python train.py --n_layer=15 --d_model=1024 --n_head=16 --norm="rmsnorm" --qk_norm=false --attn_scale=0.125 --init="normal" --init_std_qkv=0.0161 --schedule="wsd" --batch_tokens=[32768, 65536, 98304] --doc_mask=true --dataset="wikipedia_en"
Each number is 50 + 15 x the weight over its row's rms, rounded and kept within 0 to 99. Layers, rows and columns count from 0. The size before them is the row's rms in percent of the matrix's.

# layer 5 attention query, 1024x1024, rms 0.0479, rows 384-396, columns 0-127
091:50 35 72 49 43 17 28 75 57 58 36 39 33 44 57 12 21 39 67 31 62 48 68 37 46 34 56 54 56 40 58 64 45 61 55 53 18 54 64 20 68 43 62 50 33 44 57 56 58 53 58 69 30 48 50 47 55 49 31 61 39 67 35 68 27 43 42 63 72 69 59 64 65 28 54 56 60 38 60 64 20 35 51 61 35 70 42 58 52 33 54 35 63 53 48 64 43 70 57 55 20 24 57 36 51 57 56 40 45 56 26 47 47 59 63 54 58 40 50 45 52 48 54 52 72 41 48 44
088:58 36 50 51 20 46 67 45 44 67 42 59 57 47 47 38 85 31 58 30 39 44 24 35 28 82 54 54 35 62 89 28 70 41 40 59 38 52 49 77 39 69 76 60 62 40 55 56 47 39 61 71 57 47 86 38 26 57 33 30 29 71 22 59 44 40 67 66 52 37 39 53 68 38 36 34 55 56 81 46 69 55 65 23 52 30 86 57 54 30 71 73 55 71 39 55 57 41 50 53 22 49 14 47 53 39 32 70 42 60 66 57 33 50 48 83 55 20 46 61 65 28 74 49 39 54 68 41
093:48 66 43 47 62 42 51 55 73 25 57 19 55 46 64 56 55 64 28 37 51 33 55 76 42 53 55 53 51 98 48 56 38 61 67 56 36 43 53 44 64 22 32 51 47 71 70 72 37 64 69 51 53 35 46 60 36 17 67 75 48 61 39 72 39 26 49 49 43 61 52 47 17 60 62 54 53 59 34 38 55 36 29 48 40 18 47 45 53 82 54 48 51 42 69 64 10 59 55 63 62 75 53 46 42 48 24 45 26 57 47 69 56 44 60 49 52 56 30 57 33 37 36 53 41 75 62 57
093:66 49 58 16 24 52 49 49 38 45 84 35 45 46 32 84 63 61 59 71 54 36 32 41 77 43 56 57 37 46 59 67 51 78 40 35 56 66 47 28 30 62 35 61 38 35 49 44 30 61 35 53 38 70 50 81 58 66 55 75 66 56 27 69 75 45 76 55 41 42 45 64 44 45 70 47 63 53 17 34 47 46 72 35 64 56 49 45 35 54 77 51 45 60 47 26 27 48 26 17 53 70 36 43 39 55 28 59 38 43 26 55 35 31 60 40 51 56 45 61 53 36 53 29 57 31 39 71
096:76 62 63 72 78 50 39 64 51 43 23 52 31 21 40 54 23 37 56 74 74 55 94 49 30 57 55 25 40 65 58 64 34 28 21 28 49 51 60 56 71 90 57 71 38 43 44 62 43 68 61 45 98 55 23 62 39 56 70 20 32 56 56 45 47 33 24 65 55 34 49 51 42 29 27 43 67 26 61 69 86 47 58 59 43 37 63 50 48 34 44 55 60 48 58 71 70 66 78 48 35 41 62 57 64 54 58 48 67 53 14 39 57 56 38 46 33 58 60 92 31 76 24 81 61 61 43 23
094:62 68 53 28 48 58 62 79 59 70 34 62 59 29 44 53 52 57 49 60 62 52 43 50 22 47 35 77 52 40 54 46 63 65 58 41 58 66 66 41 56 75 57 32 45 36 67 68 57 55 29 38 71 28 37 56 85 43 61 38 63 29 57 33 54 56 36 44 54 52 32 57 48 26 55 73 41 35 47 52 39 67 51 45 80 59 51 71 59 46 57 30 44 14 68 49 33 86 25 55 42 93 46 60 71 44 59 74 34 80 26 48 45 46 30 36 40 67 64 47 66 65 70 47 31 75 33 34
096:36 71 49 66 56 71 61 41 53 22 45 60 54 39 35 56 30 47 43 37 39 56 47 58 32 63 65 36 41 45 32 60 30 60 69 60 62 00 44 86 44 31 43 58 65 58 43 58 73 36 41 39 76 58 38 52 49 60 80 36 60 44 40 36 53 42 44 38 30 43 29 55 52 52 75 37 66 37 53 55 71 42 63 34 71 32 68 48 34 38 50 64 72 25 52 57 27 39 47 42 34 63 42 35 62 51 47 51 61 49 48 36 42 56 24 52 66 23 40 36 58 62 50 44 59 43 43 42
091:47 47 30 44 51 34 69 55 50 45 69 78 40 67 44 59 50 31 41 42 38 54 45 35 37 91 30 52 48 55 41 71 31 43 22 55 79 60 48 50 80 32 32 53 50 42 49 48 46 78 71 37 46 48 25 28 37 45 43 68 49 20 47 55 51 48 23 52 59 31 59 44 54 44 67 35 26 67 57 48 58 35 40 34 48 66 51 83 50 47 46 39 36 50 64 63 68 52 47 49 59 52 62 64 17 29 48 41 76 51 49 59 44 64 43 74 36 88 66 56 20 49 20 56 60 50 57 53
095:49 31 30 34 82 42 45 66 41 48 62 60 32 54 27 51 23 39 67 50 66 38 43 81 33 47 63 32 52 64 49 56 55 33 45 37 48 39 27 64 52 71 58 41 34 37 40 24 62 61 45 45 81 58 99 52 84 63 38 22 40 65 60 46 73 65 55 51 34 37 54 50 59 40 54 49 58 71 43 31 62 65 64 39 57 42 34 71 54 50 58 56 22 39 51 64 61 57 73 67 33 59 48 53 39 43 99 29 69 43 65 55 83 48 54 58 48 60 30 43 46 25 04 58 52 61 55 43
089:38 20 53 34 19 57 76 44 36 52 57 75 47 50 43 14 56 41 62 22 34 33 38 44 49 59 15 44 62 77 44 79 19 37 65 39 54 74 56 35 54 16 19 40 44 39 46 37 53 29 44 71 29 10 68 62 43 64 48 80 45 62 70 41 80 59 55 18 62 31 47 46 38 59 46 51 60 41 26 51 49 43 54 35 92 67 43 60 00 58 73 51 49 37 61 23 65 68 33 58 27 62 59 88 65 32 51 37 43 52 46 50 55 34 61 47 39 76 31 68 37 39 28 41 66 46 33 56
095:66 52 55 11 60 38 71 61 64 41 74 59 64 63 46 55 55 60 34 60 33 45 32 57 50 52 70 75 58 60 37 31 66 59 53 55 53 42 44 48 35 56 41 33 72 35 63 40 50 77 80 37 55 38 65 33 42 54 24 64 42 49 54 72 60 52 46 68 64 49 72 38 38 53 56 34 63 56 47 37 63 53 39 48 74 24 39 42 44 43 48 69 35 75 56 34 11 47 81 56 67 53 57 61 83 70 46 53 49 72 90 68 67 44 26 58 81 22 54 67 55 75 46 55 33 43 58 48
098:36 68 59 34 48 53 49 62 54 90 47 51 54 37 37 44 18 58 69 40 44 46 32 43 61 62 30 69 58 70 60 70 49 67 40 57 73 50 67 37 85 48 53 10 44 41 72 45 22 68 41 30 34 40 53 43 28 37 63 56 49 53 59 51 34 54 43 49 47 63 32 67 41 53 40 44 36 51 60 56 32 51 79 58 60 69 50 18 65 49 40 45 40 68 39 49 49 28 60 59 51 31 62 66 45 46 36 37 39 47 65 33 38 43 55 37 25 67 59 53 63 52 40 52 66 44 68 58
093:47 58 54 26 48 58 43 42 62 67 27 52 50 50 48 56 83 48 42 61 49 50 59 29 53 43 40 36 32 57 61 37 85 40 57 54 35 49 52 63 33 64 47 61 70 30 30 55 79 53 71 74 07 54 43 51 86 62 52 52 39 47 53 48 30 58 64 77 41 64 60 50 41 64 61 63 46 54 46 70 30 63 33 63 52 50 32 24 62 60 62 14 16 33 39 51 48 69 46 55 33 54 58 34 35 56 46 54 43 55 70 34 72 50 74 16 99 56 54 57 66 37 62 56 20 54 63 82
# layer 5 attention key, 1024x1024, rms 0.0461, rows 384-396, columns 0-127
097:52 56 64 44 60 65 46 43 56 39 56 54 29 58 70 46 61 43 59 68 61 20 38 46 61 43 45 61 40 53 60 18 51 29 74 62 52 47 74 55 24 63 17 38 62 68 45 39 56 51 48 36 43 43 35 65 84 70 50 09 51 51 60 46 51 38 50 47 35 15 57 55 21 36 28 33 51 58 41 45 61 65 57 29 72 66 33 39 68 53 61 69 48 57 72 55 58 66 53 61 55 67 45 46 54 56 41 50 42 32 61 72 48 42 23 43 38 18 46 37 57 46 35 57 45 42 42 44
088:60 49 44 48 52 65 55 39 75 43 50 55 34 37 56 68 55 60 24 48 60 37 60 30 51 35 51 68 65 43 53 41 61 76 21 58 55 28 48 88 32 31 35 56 78 37 41 62 36 65 64 28 66 57 38 69 53 72 31 74 55 37 69 42 56 77 57 66 57 42 47 36 57 57 57 64 37 47 37 50 85 27 44 65 40 21 61 35 44 54 62 18 59 70 67 69 55 62 42 61 83 54 46 52 62 46 42 50 56 32 38 77 31 75 45 63 31 50 41 49 45 33 69 64 51 61 48 29
093:51 28 43 59 46 60 66 59 30 51 35 57 39 44 45 53 64 46 46 57 27 51 60 57 50 50 56 29 58 35 41 45 35 12 75 50 59 62 49 83 39 39 50 48 90 38 32 46 60 56 64 41 63 72 28 41 41 36 39 31 72 34 32 33 85 53 67 43 57 48 41 60 57 29 43 87 40 50 52 74 46 64 50 49 43 36 44 47 35 31 40 39 34 33 63 57 61 61 68 53 26 32 65 49 83 59 32 56 25 80 54 49 51 56 35 56 35 48 71 42 24 39 35 45 43 56 73 46
098:25 72 33 57 85 45 37 34 35 39 01 66 67 64 61 25 56 48 41 57 49 62 49 59 45 69 41 59 60 76 27 51 32 24 36 53 61 53 35 46 53 64 48 60 21 80 80 43 63 56 52 34 50 13 37 38 26 76 60 42 64 46 33 42 53 29 49 55 54 37 49 56 60 55 80 52 36 39 71 47 48 63 49 68 72 54 33 49 71 43 50 49 45 62 65 70 60 78 48 63 38 41 62 57 17 53 51 47 64 44 64 30 43 59 45 62 39 50 36 58 37 41 59 43 41 54 61 42
095:71 44 39 36 38 62 55 73 36 43 44 35 88 49 39 47 53 45 28 74 18 57 75 52 64 40 64 48 40 49 55 45 73 54 67 79 65 75 54 33 25 53 49 77 47 43 61 77 64 17 56 35 47 49 50 55 62 65 66 78 66 12 52 64 68 31 37 44 30 18 24 36 46 28 25 32 00 37 32 60 13 47 58 57 51 36 52 51 35 56 49 40 59 44 46 37 49 54 50 42 61 28 61 25 61 72 70 53 50 55 64 49 44 52 33 14 46 55 31 22 56 28 30 48 55 83 52 88
095:45 59 30 47 61 57 83 54 61 79 55 61 38 69 57 43 42 77 46 49 53 75 49 44 59 57 36 37 50 42 46 53 47 27 80 46 65 37 25 21 30 31 54 57 81 49 36 52 53 64 43 42 23 76 51 66 55 41 27 76 50 57 44 42 46 49 71 62 26 24 66 42 51 55 52 75 28 53 56 62 45 56 47 81 22 71 49 46 46 45 28 71 28 55 30 32 57 44 60 35 62 60 40 40 71 43 62 43 69 44 56 42 38 55 23 63 59 65 38 33 47 39 45 52 26 23 60 29
098:45 23 44 54 51 54 40 57 54 44 56 07 47 47 64 44 41 54 62 50 30 79 34 37 66 47 69 54 29 59 49 50 41 63 46 35 70 72 64 87 52 60 56 47 51 60 25 33 46 42 44 43 32 50 39 35 48 62 53 81 53 66 55 55 73 45 55 50 66 68 42 53 45 43 46 56 37 52 04 30 36 40 56 46 45 45 42 87 55 50 54 60 38 50 25 54 64 80 64 48 46 44 51 59 46 91 58 51 57 59 57 56 48 59 48 50 74 51 54 56 56 34 85 65 61 54 55 69
095:25 42 43 27 45 37 32 76 53 68 52 32 52 49 42 55 37 50 57 69 78 33 56 60 58 55 65 54 57 31 70 41 26 56 46 36 41 37 31 48 51 48 27 55 37 64 51 53 61 56 52 42 57 57 57 57 38 68 72 54 53 41 53 53 43 30 38 12 23 62 32 52 51 54 42 80 73 60 88 46 32 68 24 57 33 36 30 47 26 64 36 33 59 67 12 55 58 49 37 70 23 34 40 51 34 52 58 50 60 47 48 52 32 74 78 39 64 41 36 58 44 52 55 49 65 79 53 70
096:32 42 55 69 41 29 71 55 35 37 47 72 48 48 79 36 45 57 60 46 51 58 19 43 19 57 50 45 49 41 53 51 51 61 33 56 67 49 39 41 42 32 32 66 39 33 55 48 27 26 30 71 77 54 61 65 64 27 71 77 73 60 43 49 27 65 60 28 29 51 44 38 53 55 55 52 77 55 55 47 48 60 40 30 52 66 36 50 19 66 50 45 36 69 58 63 47 47 50 28 80 61 43 23 52 27 18 67 46 54 37 45 54 27 58 59 20 70 63 67 28 65 76 22 29 27 56 19
090:58 44 61 59 44 59 60 40 62 28 64 33 35 45 57 67 51 21 24 48 43 69 58 46 67 40 27 70 36 50 37 54 81 51 08 43 50 62 45 57 40 59 46 56 43 25 39 68 65 36 64 43 43 48 51 22 48 53 70 54 47 35 58 70 52 42 52 40 29 99 56 61 44 34 51 29 52 53 45 47 54 28 83 50 47 43 62 80 59 50 41 50 49 42 58 67 87 41 32 49 56 22 04 35 64 53 55 46 67 66 65 41 66 19 57 32 80 47 28 38 59 29 67 42 47 38 42 40
095:41 40 69 53 68 55 65 46 20 53 62 54 72 36 42 53 51 32 47 42 45 77 55 85 57 35 50 35 58 60 80 56 31 53 47 59 69 60 47 31 69 36 58 46 38 49 53 39 52 45 36 27 48 34 39 46 65 47 53 56 38 22 26 44 73 68 63 17 46 52 48 50 50 51 19 44 50 29 64 40 64 45 83 52 39 25 56 57 33 22 38 42 39 41 54 43 57 53 58 65 48 58 36 41 46 60 24 54 41 56 41 43 67 50 41 60 26 58 37 18 59 60 31 46 31 18 48 44
096:50 72 53 49 34 77 65 58 51 59 56 63 34 77 24 56 18 27 31 48 41 30 42 74 73 20 32 67 52 35 48 63 64 20 61 50 32 34 59 52 34 43 36 99 73 18 55 67 56 22 48 29 29 48 26 42 42 33 45 41 63 19 62 57 34 41 35 26 65 34 45 42 38 47 56 54 68 41 61 75 65 61 42 80 02 54 58 50 58 45 34 62 41 26 48 28 60 76 41 63 23 34 48 54 38 44 46 42 48 58 50 42 67 23 42 46 36 39 52 66 64 45 44 36 26 58 89 68
094:57 72 56 37 50 38 77 48 38 59 57 36 39 31 41 47 53 65 56 25 35 37 49 44 67 32 41 71 62 42 29 68 69 48 36 49 62 47 45 58 53 73 31 31 46 62 66 66 30 30 49 16 48 47 27 57 61 34 46 37 52 69 24 62 50 66 40 35 43 65 49 31 58 70 57 63 56 33 38 43 57 68 71 51 41 72 32 40 53 33 48 47 16 59 56 51 74 80 52 40 69 65 47 25 41 66 50 47 54 68 61 34 54 49 60 56 45 63 38 45 78 44 40 65 68 61 30 50